Each number is 500 + 40 x the weight over its row's rms, rounded and kept within 0 to 999. Layers, rows and columns count from 0. Numbers have three digits each. The size before them is the row's rms in percent of the matrix's.

# up: layer 4 MLP up, 768x192, rms 0.0761, rows 421-489, columns 96-191
# down: layer 4 MLP down (transposed), 768x192, rms 0.0628, rows 421-489, columns 96-191
up421 117:560464504458511517490479539486511469517470541549428495511452450513504492458473525538472488527460474491453595507506451466574430475504570468506524486472483522516535496483480492482432465545524509543516573519455585564430511476438502526435465459426437513552481513561539379462542487474485546542
down421 124:456509590527483475493510450480492466509520471456515548505561497527513536486525447426536546448504550486466455475486543581445539531511411567444504508491530496549499509514522531532591516506464480444437466547538447446509472448606453458540511496501520487489550494508464630581516521497553491467
up422 049:598477472437484556537552546403511545492495507467560519520539512520493451497531499544433506514509489431513467510494523461511546487451466463436521505520490534454529541496491499470459553479493529546473520456504502552442503486551493460441458499571460522481476436537523484455493421470595495519
down422 033:437502508537522450475450476586507470518532488531435472489448492463526545465473513454532478494500505560468554519507501512467462472516560534575478487494487460528450459500518510498553455509516511435546461533512467432548484517466482521571540513432530503556531593479455504543514547511413506502
up423 102:537433553470512495501471522508521525524556461558424494511529508496572517489463451459481531475446467453492517484491578480520533503514470507553515565513379512527579495477465466460516566517536568458476604518532462525462445533457473534492503488568451520485544461454571515509471499475584477530
down423 097:480576489516459492485528517463451509517441541444593522511494551510441510497508579547487479504535509548515495531503406496527433521512563438489438453512646532494373512498520539539450420477462432496496444458455523519503534436538519478484542532486540441528480562536440485485535510487424492466
up424 102:508537497493467546486558509506464535566522530541452513505565495551404486534523514511481505527482517430418562518560474477508493498431500454529577524530452526486576483509530532457473499523503480526483515507575473544496494492601439462513439376517460465486550520505473408599479505497521500510
down424 100:432455525506491487506486491482538467475497504476508444523497564458620483450499481423528481483514489572515512463446515578490535466551499520502423519500516468525454573446492439530581559510504507462496480503415533453527490521388517510474565643511510533496432490493520584405542492516458506487
up425 134:491548489559390507443478561490523486561505506598464486495491511517474525451530512487502532487565513470495520527578500465579456517569515466510526530516522542543544429497567426519503480545474546487613489457523454557513446491528445541497538488516453459465531470558511516554503443534481525462
down425 135:562473495458479518400517451527521535446468527550527532495429497475531590435500494453479480462523506539560519541508482550500488545525487447585535491481488504551447494462532490467461539480489427466523525509555480574493482524542471512594499488450446453449468511509563511562522447565489465518
up426 093:555522503420509444565495532411495538512546514563520530488535472511438459487454460498487499466506471413503536528507491524573431455529456483499548523471529503559466504549526481402510508552480571510546534520429472478515462483508467476556484523434505548523530488559486481545466467482488528521
down426 090:451474518581495534452547481572498488483456523432466446518445511488567528478531543448518500494503500577471472467455478441400574530486541514528458451510496475463524481446484499552510470446499468499460524454518515500506541530476542513458533493548491409491431528473532511468511530502523495489
up427 093:517519473500523479467565495608496452532456536535488565486542433511479515471542538468535487504543565444571435525526486497510554492567451457545472477500466567521533457435511510453507445566517535490506498464606480497430542541423504486497536452525477550524505528473505567516468531460420439519
down427 093:499462521514475508512433494457508518453555494478514475558442561531504470465462486559442517510470435537465561495464496477504446494443574537473527513531533453473490533557552471529507541467499467505515480558405521531578437466567482509482433541488559443506446493508472408464516503488534587478
up428 095:484488515475500549516504459524456490547500479460541494581467443553546491452565407480475480457575502491478503472526498544551484443509511512493507488554541559572563414555465492486496404576493471533473488471474517504504474486584453545494506530515512487536502514481530486457449504498636524501
down428 082:501511496503485501500486525510564482478493519491449486418537542475478516548438581509513509546473487540474461477481470442442475539489490477550483495470426451427443578470522520493493583429513559462523475487527496500492568540403474497493456430466486510457529484523463549532521485530400451494
up429 120:475486509492444469498537564560458585472493570452483520481480516489479551466512481479500520436520467502564523466499458480520497463515525516467474497513555592439529451576557544507445493475488518498548579437515533537387470584544522552470569503418430536528522548545569499529441436470496453498
down429 129:505532470474565539495469482453515460506497453534490486527473461534531451520536460560501490591493503448462478511523526498473454507445455492539540541518433437552528523373432462476531522544492506490467439576510506468602537425504430451527436491534505446493511484489426474482565525523497569534
up430 113:528434531459470490468540500518451519498483514525527534513571425477547581468513522485548461476503496503461479481497449489535530519513569470504574525539516498583536476493485492534492550566524469554536571477529545555476486490539477492559496416484454441487529557617577502550479435492461469528
down430 100:522493464380460519522499541523494483488428485467493461450565510459484522465523535628553467463503527511572467500484453507525517488489521464464521470502502451538468471485492508503551470523451428540540514511507480458519548554537505522543487480510386451500489518535550478550481468498479474529
up431 081:478483490477474536446498505565502501475552480516488499532518515520463494516542473521559466465404423484525468513454501483520542399511490586499527503508516475473539401492616518526617429512428477533514557494526492552493499533523495520532518478490531532468531500466507512468588517580501426541
down431 067:531481493499512487543503490443499521523454537489492494451495510491503498487461520462490550516578581525476565507539504558469435597513496403473466484471476562528478587498406471484408561505593515491493450501525513431541504500478529452462468520509485434475463512533479478512421495434489562473
up432 091:511496455571472492463525478549488533509444493504463473449536534575557463424470518466544513573447476584476527519499405499503522534482559494407526519520537507519551505491475469506495495526454484468489501512558506519468485479482506536532405453384475476487452538468457506485490426455495532440
down432 092:493537528470546487498470505452512489510533532527542526563500447394422548597521489484506510448543501436530501498523580513542472463535475500591498493469482505483447458511547518487494507483533529543515502496454512498515509497541504470452592526596529526507551461541571507556520546522510467566
up433 088:458494518576505576461554459560497477520484477467578518535551547556478466542506465508516517401537530497546528504581436495469482498496525485523504588509594502418511435558527516512487557515475544529495489501434513448525464525533438514501530467500469519541481536540489471515480498407404604513
down433 080:525551468433474451533447529434523533517522526537440492454460472455546522472528545450510483637462471511480469486452544507532486500510488503491517392511408485571477526422466463458515437484482458504528481482557504593449544476458550493488513508475508491465516461508522540497541492591577391491
up434 105:496506454415511546475547541534487510449442537479466535481511513479469505483516474483562465476515541411506477565513515440462500504453441512612498469420475550582526479515519545493367481565524486540526581499492526532496468520522490515517590456469531469534444469450473488520493501593536478573
down434 103:516535533583467487496461451455543523533552484510539480537518509534505492552501521485431534549505488554506499398479506544545474493506542476410506511582516441413437501523489475490615559441511537476457414476476509463503535553468537501484403517535475499495568537583501508495494495407471488427
up435 099:531469523598434539574572459531513491524464541445598456462494485493504516444468512506504468537470534516434555499505500501499518466423542561478563498502487491510469420510564489476431482469568553511521554541548570544485459528596491527585521373404516491461479520503443388540475459535449508558
down435 096:429524522452550463469465581487510498480505431526434537539512463506479521534576491454558473469538463499549491517506525461481484512555497444493466500500511488494521593477462484524597452507427487426501473411494455505498533455432484492397483649545502472547497537506542578463541521480544515446
up436 109:496496521504480472480452572493442445558415451493502528558470463505502461459489514537630514515454438535483541558467450538512471453460445444492536566493535493524455500463519484489528499476487528529519592508535538463489527481516516569520513510417529538437539484529482518482524506441521418571
down436 107:522512477477534492523523438492545568456615525457517475461548514533480505524509471403414489486541564473482469479539546466511544519519542540503457435514461539504558500548454502496509508512521487457476464485502453495482455469488482442438524506546461446557475508469523458543483488512472645394
up437 103:540479543567430489554502541476510455461547557471614518480540462501460492527536490508576454483544511516472558450481500476504438495493585486436536450438474532464514450523522591451489492539504449499485495520481501437410444446490425525499545510480508517511447525461545539491528467540513409551
down437 107:455555429460531522491473470502500512571453486516380485503471538501514527447477499491518492530501501534484514553532505511475532501492422487506419536540531483573489560504480402524533500481475548500529524488502522556604573513485547479424412484504512509509555481528465452511441539489548563424
up438 093:568496545447407532500519454474523459467467448459473480523537530467488484470488508457451526438412531475525523466471475502530498449498544484534498445524477499542518495441496476480459488529402533505492524482503534499486540483532604524450472500531506556501511450562622520486455506544555464457
down438 092:452489434556600521525467555522465524527547527560533472485503476523501496518528508516523487526566500543480508536510510488488505542492468541471465530467536475461492511561498514543562513475589456485517516508449469518485475525483415477540518506465498462502471540458388490528528533461430554563
up439 043:518489472494496491506477561409474479430564452513506540457532471469536485486491421474459460479521533432483457444453475580482504570457497441532427555558496512479526502571437579535523472453552529550486465529540459528572454474472482483507463491472514498537473442493524489584490464508439566458
down439 025:487506523516532505525543413601530535541471522477463472538463499527471508523477555530495557527477458540518558517541528435519519411505513525462588460463499502515427496454559410446470509555438479440507536479454531471428535509560501518480539528538454491461525568522484511400525516509551422517
up440 104:515497540467484552548479537594563516529484488437494437519526526497521531441493481471488550386528508473451552492473490543507527406468577484527480504478506537466505524508492487471539513433428467520502484456498533465511531529452492553503488494484559466523582520490465375499468405479548493473
down440 095:484504433506490429433532453417439514499544523519530572454452503512475513531496514556515457614469513509542494516557521478469474569543425479536521484507538478540490477434518516511463497540561496500491525506476498549527436475585494420499507540482462547491410529523531579495524558502453515559
up441 115:433476449504450593478526542465476439392520503522474471516466472458522562482491543532478505513493490517440522474502618489525532538468480517481528542488469499462466526455480449504474517519490553571530513498492414485442524425488463470557528466505448514570571501585407476477468484471465467448
down441 119:538476533512603444519500463547491533572444511464514508471544491544488452517545485492498480486508502470549483531514381527473502514519563517488466461491514516560584475532554532514531470491531479371450505467487600506561519552489541545468519539480506535434443496417611541544560535513529541525
up442 116:497544551453530540479544498440463535463553568533492472448506460481562524475536483506484517488478500464475481530487477496516506548499503496528539502511488486570496510527480449478532478523386511369536476500541455486509539453547485471602532504448486512500489519515414435547521487514564465466
down442 114:541514461526421515471507499469554463547454409483465532529498565478424474511485533548500483485519474491511491484469461489549520505483485521469459531499536508425438471472515508536478527437569468599499500495459524521459490580487545568463452529504508512507522476463576557483492508485453484542
up443 110:494574452492498455526515578480529539504491451484456476488509489548533549504498510519582534454474482506497497474520514485497483549462587533534535513457556532503479419538530522551556522531560474547487484481496489489470558531477526495535502522543519474512524499451467489493447530424502464562
down443 116:501423560507494523498512458532462455562492545538558510493486445433454459470519523435406474511513530495486471505496454536544507421481457443536432499601471499511511518469491512459443448439404530461524549483484528533490466468511475503483487489470473549480422494517528533452517463542514530462
up444 088:492623559423475438567433497510493484552506574424478467489491453465490463472502442516525402492540552518486449533554575521534471527515502549473515489505496500547486521549516496473525468470517479518491498469501527563445480509516543541551492486423474535532555492579548525478460531479521538541
down444 087:530393424577525567430571505491527503441493448545486513494486494543521526533531544505495611493471473466529499451450464459477504484508462459493500508510537487419535487424473504518447481535495530491514509512504447467534511521517463461473494488567557507466413505419495495538528466518474459452
up445 100:513494522487507418518431545491472506450504549469399454546512435480437468467489511482487563543505513544514490518532518524492426492553534549527528504486456428545513470415478543460622542470553547471520552577478514505437517584462513427488474496520514473517463532494511477438526522473477492517
down445 096:526517477546476565498538452498503450507456463504556556465519573552532542556558449465509479494483502454463530494488466462541601498463491435481478486524540536488523507586490480538389467537437473561513418427533519430558455420556513524452523489480524550513543444526517511578508512528542522447
up446 100:513505506548460412473499561503522465454486361476526512534513534499539472503562517472408482524553454467493540533542500529517572481474550530490579590517454461496519529516539494514544464502455467503491552454546470533513501512501418549537534478516471499507534536558502397424499435512494480477
down446 102:490458482439536537500532429522457497545485645511491465478506509521464526484463476473578534500448544499468485499460526473506450490551476474510401435507545565507516472448528502487488545486548556474533460554423524507449489459510547485447463532481480533470480464432496615547491566498514537522
up447 097:527475498394496528449477511539504442486522507579549440510486497550488507487506430535455490503443434541483537504447522440479471532468506553514479582507447533547541565500500501468504523618475481521540493590458529549515470533519425514478430551468508455505482518468526447450518473500485490447
down447 104:519506532558533463529473503419495539535482497421483551486504481442514496502510537420567526508570544430542519506539479533534538486505494424485500434502513478469442448521542489524493509393502512506447503428565481431515545474510506505527583462517514530488530487500463549597507509507521533545
up448 102:576562528429540578472453511501451495552499563514492530514496486556556500523424504531557459491475497534463510477496466520535545502415491459500452484536472547488549553446512467529497505480408509547537479429545499467482466482518483479491462439483495579418505580595476513547473518513484511530
down448 104:417470466555477413482540486431530477501561466511484487487497519425471499465611481445443543508535505465505480516522490427493457485570514533497564511493543493523455455556507504484469525494595513439439557580455491547524524495463501542512522562503499416527509440455504483412535451491474502497
up449 092:505493507468533554476496490474494500444498511528474535465580456495516506487529493483478558548465524508516528495461432503543584457538513497504545475472576528492553533474509451475521510541446494397507466520445511485550554506483531452432488456499502549480452529521487541489433535482593454491
down449 089:511513522505473470530467471547508512549481495495507474546422520483473447495484527468521497450500494494447462508545571516426462525439490529492473513530424456520448459524482521495499492466561509617545492469570518521472469477507486552536478509526505483485553489448546460547507462549359588543
up450 094:501571470503473553575530619503453464484478494469425481504490479486474468568510464526479547496526560420536544523533536537454467512428550480559541453537473578465520479511442491534470497495474463518490491516494482435480505494502448545496469482534516523564485506524474517432444485457481526426
down450 097:520422508525518448415489412492550568499507526488585484500517486509526531414481507487535477550474457571476464470447439486539519473568446509438430559460528410534463518450543504475508502510505554464516508445520520503549465501523530467460536511483458490441519498483515477543526503547524460578
up451 101:488464583509446542455442497502507543576488528479444466487558516471486469480486514504537511514520512431536541405489567419467407477514566509486519522471474555529536472419445548529483439518544511519544491478453496460525487510586435533506404462532539491541406500511501522501440533585451456502
down451 101:539522415506538454541563492457505513435508473544583525522441479534481539519503483477462491476502490549482501580513416560539576514493459486531486484529517449502425519538516478456504536455466518476461505505531533540453462453445536473473596543471507540502609502487491489459503464448564545446
up452 107:541507511530464500492453502478506498437387470497533542548489489504490483420512522478548529561471558514473503483449446470483556468463432520527509537593573547478501497503522449480488509520502471484501538548509454539513424517474442444500528467461478546518481533518563451486454473496539534537
down452 106:473514523424538519494517507508527529550538541483474465472527520494482470584501485433499470429502427491513486550603547533521423500529582493511509521417422495546511477509473561495517505472501523504525438494481530472484563468532553540479490559553549432465543472455487496522509557504460486462
up453 092:480479542559457491453469541531503547465573478525509495503516483589522470541512449549494520465541519435481483547539465461480455507492481495525492522480568541426521498527558542535532517514461520628452473504517542471586514464557449486525484489504509485512524528456490521470496459438416570507
down453 086:508540487451535520569492461475505447541436527470517525484492504374490524484467511478494484511471476543474537425458541526508523490521538517474519448549448474596501508466497469464470487518551498402546495472477444552450472534435538526487498511503476504505478498552532482523509530551567399465
up454 096:453455458507523567496503455438489464515504573452537445441551487547524548545507531561500485497490569446487487445507496535513501503484460478493497478447486513477514527452468492419497495470423482557547440483431532540540538443499415523502491398469526517418461541533577540498474478524561551446
down454 089:515488581505499425513484515531524508533507456528454550555482508452507450478492437425509536505524452549482523530506501519481544469513564506523526521513471478555434515528548522513449458484517524445485522545585494451483452503505558449502505585508499509544543452459457504528545518451448491560
up455 100:446528598543494551474527531466493544489418539480553502494522459508582521567501510483458496467532529493471488529507508467466617467522472409504465571493514511481465422549497455467461503434529499600518504484426482529477453522535485571524507467377483489495532443468486458509483528484459543420
down455 106:504479417478539472517519442536512482494561466502441470516513524497427495447508474443550511506473457481508496445519479503557380546489517603469570445491497515544523592461518526497551462535467499390536492485488519513504572433485479462471473522574532518518464572568554547496518480522536462573
up456 123:545472488527500457451552518430449552546537497576519568442541487567471534469482520542515475489529496541437529496483546509550531529513497507588464500471415560542567431461461390522507485533494528491531614476536452524519516465447523554520499421502425542465599466536494540489445475442478468543
down456 125:544478519455535482487470498546503419528450545479524486488466448395533485500511515584515487467441527520509502464537487462554427469510492467487472440491550488540482501523516512516469425531481501487491516418456571557470493484526539474427565531518479516567473493497487440518509424529538564463
up457 085:440638510491479461433454502490529431508468530466617525489452556543439493473485512470515531479452463555540482499535454458511478512507494533461504595478462569520524445473464569471496442502508541440516505479539514497441522455482491501541527499555507510460466526538480513540525530484481495487
down457 070:547352504517508539554540506504480564487491477553387478493556447440531486556518463484481501545534535439464543556468551534509482484508515439545507421518509403455499546514507431520503540485490453577479510531507491489541479530513509463457504503465525484538553443467500503505500448485506478508
up458 094:509496465485440496498534514479497536558476514479444536514548485481494536519482536476506527512466534466553537480558534431501497491497534568541489592516491506417502523467513536493428439592460491521534456523583447497498444496558497498564422459467487452493500574467453479465459577468428466484
down458 094:488492540523578507507447460562489486459505493557556506485493473544520472470515508485500462453555483541470456536419453536507472511466479439477501425510506508587522465532507450522580549443545543506446556449430524505493589553461515479415558557495486544523503409522549483505512420490557499518
up459 107:545534483522490576508519512525504558471471510531484495554520437493471501495449525488506494489507511515517445494544386440571542539474535489578598557560466488503538443475579543515433580521523485474539516419534458477522506379512566495470457456510516552432530568492581481426471517434497536548
down459 093:480496534441483477542476527483495396537524482420454518496473587514496443479570498505510519459499485480416549510468582576485498455496543497446472459439537495517477522458504488517578475479580488532517507589455407435479512569501376573473503559523502449542455496559529475555507515564536473475
up460 110:501589453580478533499518473463520478515482481481512427573539498494587559515488471359525607452451407494517456481518468516533438481447481497572503466521438521536530478492439531501529495464513505451489472489465535499460497501477483521536498474491506497507519471466554424482529481499535487467
down460 119:511417492431488458484510507516485539502470507520508531410502507522456501459554492596511411551506549538538573477523506470452581545530595480454489548463612482465440508488568522520450523554487467573520528410502504497501431490544476521466573537454502494482521520537450552510506505505491488504
up461 109:492563510546439534518443481534455422473543513509497496535510496487551575444521484501530543517528442500464517506459472515507535610613568489531513434421429535517487545441451484453450539523521450465555419522535530494552458475485476501505456470550492495562486498503480507595504499508483521470
down461 120:481433551443563499495582484461555528527479471495483543493493477539470434553502550462482460510489501475494511501527548487477493427367433470461497523563585493476564465545504512549520469473486570534454553500460467530472559538538530495502534533458481480445482528500488495434524490521539478520
up462 065:485485511438528538474549484477507501464512530501485449543481468496524441448474449501510431442469498453523471451503474541481486476526533486515445452498506501549595465465440489490623493562548555480573484504565474481479494496531509555505534452545495504484536471549490513502431430543531543557
down462 047:504496469572471465548465522532481490520492466518527556466542535522488523545554557487484585559511495529492508567502532459513504521483477516492574546502533498458416527540550505520403495455457448499415552482472503503496523509437486418495491527445508484521463533472503430519566570475463449447
up463 089:495473479521524533449456526553438531473522470526532514513523411454481470497510506521471530527546469528476435521568597486564457487460503544560519476535445497524526492517516504507513535588457497551508479483536467533460500498524474494449496527529494529534562535538587453463434488537543525564
down463 082:481537502472481410566561453453576440508457552489485454494461579563507522484480505465534465484425520479486551486411432498476511511516496466452458523500533523453482507504500521482461467430542534465514543464460511477499497518485524539542517443446528474470411462460432589505561488481469456430
up464 096:555482581482487505506491541508518520443549475496482523481521417535551528496478469528467489529559473406473478550489425536488550550590476513539440534472402509490504529499538480509465457483504509519490482506459531497550505483546537563469535501565443465498541563581463463593470545541453590546
down464 098:453504445503489470507504478477514469570450522533518471507503582437404467491526541483536541436441523568507539463533584449526446473402515492495558511565592477520496437506500518507502507526494462487484554468532426488436452570455473437532467471429522484510444453433556520404510461443513411441
up465 092:486515519526518507487555465546493526455528523406442520486521409530476626489527465495585507567464541522480557541517464492537526429489504534537479537530566453461524447488570492516562449549467530437505485489520508484549566449492495490525577475470486500514495459479422491465495541452473471441
down465 092:547499516448475442513462503494517496553473489592556490528486551442512373495473515495420519454540456502475450438489524515437462581484516476412513466463471548519493563530474489473420550440526486575455498495481490494469414563493483488470437579485467497486512594514565552526496470547546552577
up466 091:530407523539522472466536548588462500638463547463516532442546508560436505523521444492483583513441468504508513493513477438516506524485509468456545459476447512569499534474553471440494494527459498543509511545531474552469493481492529490556449426443583520491489553475468465501510555452588483472
down466 084:491571461460488531533456462409511524391534455548470470551472478427566486458496549497514396494535501495455497539494549567487490469495501497523442536501561498404525444489451545573506493468545545436495508461476530463499505528514477530436537568531434484477529412497542535495500478523454536568
up467 119:458564486481495583444491512527466494533513553528511565540477475591539503439521465504440502525462518432495440532583525530544490568514479480442540532517522485594501468522464438517478418567455480515506511490540489518490502491497521454466480479509528536553537518611486467560488449498442546556
down467 123:574472450466430439538527526449489517449476429502444452492488495411487528520510496555549489450564526580547555483386466497453480475450564489546478457462458497487506531518541527511478591487486508504490505518443499515485512522537436575555547475480488428468499500411538486420511547490570465432
up468 086:515480540498465519453402524522462463425493502486518508510521461478521501487490474497585548529518463514437457468482494506554514525499527555516527528510364470553500600473479446534543402514527522505492542578568563529476428494513512494503593467479513474479377549460498481517513522566519495470
down468 086:480515472504539444545571460484519538569527502476515482502486531520499496527529529521421454483498534475546525512545500495445498476519511429505502473499596518464509382527521576470480559488520485527526433389469430465509550505512494517488384540507502532559617436529516481486461455465497498550
up469 102:516501449520477540504504472454499493578509531549490480414497506559535577488445561512537486496500541452406522569516514523510504514497552479475517475440462512495491510506538459433469510528514502568532463500547471495522533480566482550589489478446476518518528550513498456549530460478469374553
down469 102:479508520494507434517472507533488501443491491450504500536560452420473447536567475478451511458523501547505511438406528484500502529532416503521503527544555498540528494512472525554531454464471519440451554536470525503500493520443515493443526536498507498494461464480513555474484508519518602477
up470 086:517541427484496472487534500468470577527466514522533481454512495553511501432506511485510507618490486448556502468546443549493503512507514530436492486484538496548552489491548495499479482523511523502491455449446488510513568506524419481468518528589509531519482520531502503465392492488470457529
down470 081:514461562505497499570460547537524461478517474465485486549495482441492507562509480530469516393500522543426498540436569464560516506470523478539505525537451474453443499504459522448491492501520500495541517566556510484485420516463545519516481446454507471482494445477530491538596510512551542443
up471 094:459491483422468541486458521482498409459404640446471509488491467490491485450516565480565498492507515503478508506580468423507467436538457510557476490441512497465496489470514547491454524546579514621534494470459462467493540515515478510501523478447545502504510461584516475549540479520481528468
down471 092:520491552580523463536536493525523559541565362541513494557486511476468535545462424541467486490495489495470492486422500542509522565466547487443513505546527529536482477544481455527537490456399486350417514480531535537511461515496490468518475548533469501523491573448480546452474525491511462509
up472 111:463529535496529550480475465510455481524444521453471466523520460531484525446534533554535481498506369439535432497503476505580512494459517470463461550569513461547494513459524505436522521446489469463564445465450560492521473541428516521556485429509520485550480508523527469517508506547479501565
down472 113:482490494497446450513538532416517520467566497560512484546496527472519464499433507473475483477511576542494593519527484498433520469539485551551572497452464569481494428529460500551472477533502495520434557509592487536488550470565479511454502569469541514461527469487480519504480494429531512439
up473 089:565467442498516553574504499503506468526480513512486549474540539494530484472523462553453461470486424511545530503437393485532536502505516463464501505425535476532480448397567558487531551516519510445550539468536401506528465510458462471517495500508523549455502517508474453461495565498472515454
down473 079:422497531497477441439506488495511510488498482480500461547449444479457506502471509456496557527522602486464500517545598523482461519511458540544490508562487544495544529630437421517459473509494503556445475534484596512441545485501538529489511539516479476547486475515515551497553472479509472568
up474 098:542513519438484471481519518543441509500566459495466491568492527523515464498528576495486495507493399559506433567458493438556510518563460449554556530474481500531496483455407506460514489505404489522457579517498509519536587509538475487472503416550545454530526567453559468495491504526464524548
down474 105:473453511556514557506477501425544458529445531499516490427520485461489560484515432479499501498495597432481563442541484579413466482456529534469472448531507506521518472521584491563462511515598490466556468476506509477471450447496507521515501553461477516478461455507452564505512532493542467458
up475 095:468538515427487483510466479495492523424516523509547476449516553478477453471451430547498447464467494440508537505524532491470513514510548465514567554548432438516516501470430402553475469500453495462510554490513580547507446541513478480456450512450537488478526511495475467483401462516456479498
down475 090:537482479520495549471512499499493470564477470494448492533461413521483528523576561449492577542516496535440475503474484539517506506487429482505443456454536539496492503528541590415530512496507521545490472479458468461441559478507513531575531433512485502530486484512513522505573535477529540489
up476 107:485519473509508490482458558473524413525519525526457509439529557517512491466441562475509511521483531468461535498483534454533458536524531488469494513425536546547501536409512504494457549565438528528548582560594471530495469439431536477529493437446578506517502514534600435509418407504477488523
down476 103:553488524521474551559560487502445581477512452498571501562487483500514479525570519512483532458493484520561481518507471532506497518519463460518569449536531471496501418591490506531528456433529504459409455441412476483493501537571480532504478543507414468505541516511459563485541525524515504481
up477 100:559522483561509491486497564543484503484562472454426466477532554487537511466529482530556453522590486454538487453478481435475509476513532421479507442513545591520481493455476499458436497459465509509481506560566524461445493445484421564506492503534525508476513478492494523470473560558471525489
down477 090:421482496468503527540527441512529498503504552569485477475511484481448442498491519446442605497464476504452520527505479537544475520515487563534488587512472453463571483493540484555561506520538521480525507426446412564519470530477576446448496512462506497523495517526511478516558461437535442517
up478 126:473517561490509520463525525443487640594477498503542527478553432534518563514536446426542550489458425568545516451476464498531518503497505504514558571511471507536449486496511454450508473556469489451553493452537453454476412504533488544502476476491463528447515437488510456476502461487536547487
down478 112:536507515557404477552563539507553504489452520483471470528517512511524465463551475545486504511456517517509513490523474489450453476532542487448410464438544464473508470446581546537456475488448446541508495385472566503503462511567448515457526468519516564491513571563502539576397521517533523527
up479 090:482452510425483470523466472529449497502487476511441524525503495453400496485467517497507484474513505427506501550570544531537480455434533548530587514430487493469562501426518548426559536562401550500451512481517479486475466475552436518473488557569485522483528554519525508487482480446545502510
down479 085:512547516541480495505527526446572511475523502499555450484465541551584497500545513459523545564482498570459534454407469490488542553533494462493401501536472489510460502551510483546401451472595477468576495530482497532515560542482539506497534455438481496502451474501488511509520497551480512499
up480 103:471476545463498458465457472556467422478521582469495510455518476528449544450508541487552450541503478485428469542519637497490525446545515506521503505500462453522545507495524487489447470489524600577491556478533455475462533604466425502489460511422427533496591539559553523501534471441563456451
down480 106:528499444513546523552588448421498548500502431525506458549515531529551457540476464513449560498520529498560540460491421502512496517458425472502517484500525621483481452522505513486561489553429465403482455538460549511516488393544523511530521444556514516486398496477462468508514538538446556554
up481 090:494474449437487479467565563448510502540453487518489564521499474562505482447489553529537526433477488448518533441492520483523520553489477463430542523493539555447474489461569506497464409509534538552453459505491478517435423526514525466478581520467426496539480518474459502461474525492479488457
down481 088:516542536550492511552471473538546512479533531474532420485476519447494532557553452466471489515510510539489443522541484492465516475534573534568465512516465467589517501530426511516555549491463465451578559473503553474555554506492466546514448461543528529507502471500528469558517486536531505557
up482 111:457509494483402511458485574469560489527513472584455465532504529541553449467489462436487556462522484438464525507503546518594510508461562523530503522514548536533560488439546476504487468529461547459494570464546463565521496441506531454516498468494485481506511598521536491491492516431462535557
down482 110:523504530496551494541466412558440481479477510400508536434527426502443563469556516486534473515460528483511474465496465506502439414529470506475533497460512474484508465532479466521521513514570474500450454543452494434490469529543486555453451472472483569503534434508421485518500503553538425425
up483 096:539483523511509496512524426526473445521443531434424484464496442492563576404586422519524501530490529495462498467560497529507509498497585461519503564544487485481496501487505557519434473528482505508527483462561459505464526569512528525564523489465427478451565509460487516427511458534519478525
down483 097:497508515491493528503475559474506561495544446572584505505536524511450439588399584491510518446508437495484505510421490474500499504508413494458482430494495531531536517502513463489584548501495497470470511488434538503556495425493477487442451508569524567517435505524537471538500502474488493491
up484 098:504514452486514528505517478515514507487495497486430472458526577480528474484507483525465586373509483436496560488534506514521496502563481481474484544515480506596537471493466495512516496523435488559487464464489493500537547556425501571518550532498475513511535464516512509405477502440537493552
down484 099:482445525493463505484479516478459492505546522520570518539463426519476507531476477451516419617538510514493433470517513493492510514436505519540490468434494516410518500494509543449495493497533511435570521536526480508464441454539498439532468467503513509515485584490504552571511479550465532453
up485 095:473523468474576508564553476501535539475538561488484476490510493451453466501558558498502476560483437502482545508443526513485475460425506486544494449511417462637540458527464472466506528474541500496546442479458491489440530543522523575505565559504502460456428538531509399537444532506464446526
down485 099:521483536503397473454473500499399470532439465479498524505481494590520500498457427488498535448504529499477476495577476495521522571552534512482485560482592520382454511423543546523487485554492473499503538520522506463558487435501522462498463441484497490516526505504500598470561471511516543485
up486 005:523461496504550500503521479402501491492495495554492483474551516511489546476515486467507468558563484591423515530497537444520568564443530530457527552598527500524463428514498513486491578465556519543497552483450508503474500505524507524469481508487572530455475542512496556478448415575479534412
down486 004:501504548521499481497547529553458508544539511511491524487462539480533508538496559573553527459510602560643453492580498546525476499565461503475520484438468481487571535522496477521458493561447529493499551566506512583503485527529489529559485480482466491529472445518446479447552567486552528588
up487 076:541473431584493455462541503558537485519432519514475502443495480547479494487528459553535532554540549458506541467531488519524518602519563470470561527504518522455442474530486508461442578492502596503555465481406463497481506525509522469526449491514498471519548508505491454528450490490448543430
down487 063:462496572439515552555450487473449512471518482493537497549546520424509512544514550405449451461457445521478464503489513454463447421522463517514412485495500484521564524469544453515546456507492418507469507482549539550461491457464496519473543516493503528474450492504526505475527532507550465528
up488 097:578551498495512451431528548573514510517566509473503503502462495532447490463531487501507515483423546523487534485550493486480520531499539545559505473511413442495583516482544474521533440516534481560520450487491500481433496534570495559526493542485444457454531520561463540450494507484519526537
down488 101:446419476517476529533495445457465497480432501517459454514576516453550504512485483470508494528558463494475453525476516541511464439529463423482505554508611572546416440484456514514488528508465524439474572501512501527561537463476529473481519431480538511546503508442506463557516494508484498425
up489 111:506548553534451441483503472534486501510501464479461488546457465481512411429494537466470547536471501472527473504500433480547570544482519554513528520495562586468515415548593425510478457519461481541488549468482506489437485493536544488488590514496489552546569464558476424464458489495463511490
down489 117:519469424486484604486512551450567491481473556502545545447485546568487580531554449585537480442538502468462505503501505529454420463523495447482507516501441462545517546454464524508535554466547543426536505519501493498546499514475487527467457486476475460489469583437513560531545511497550474520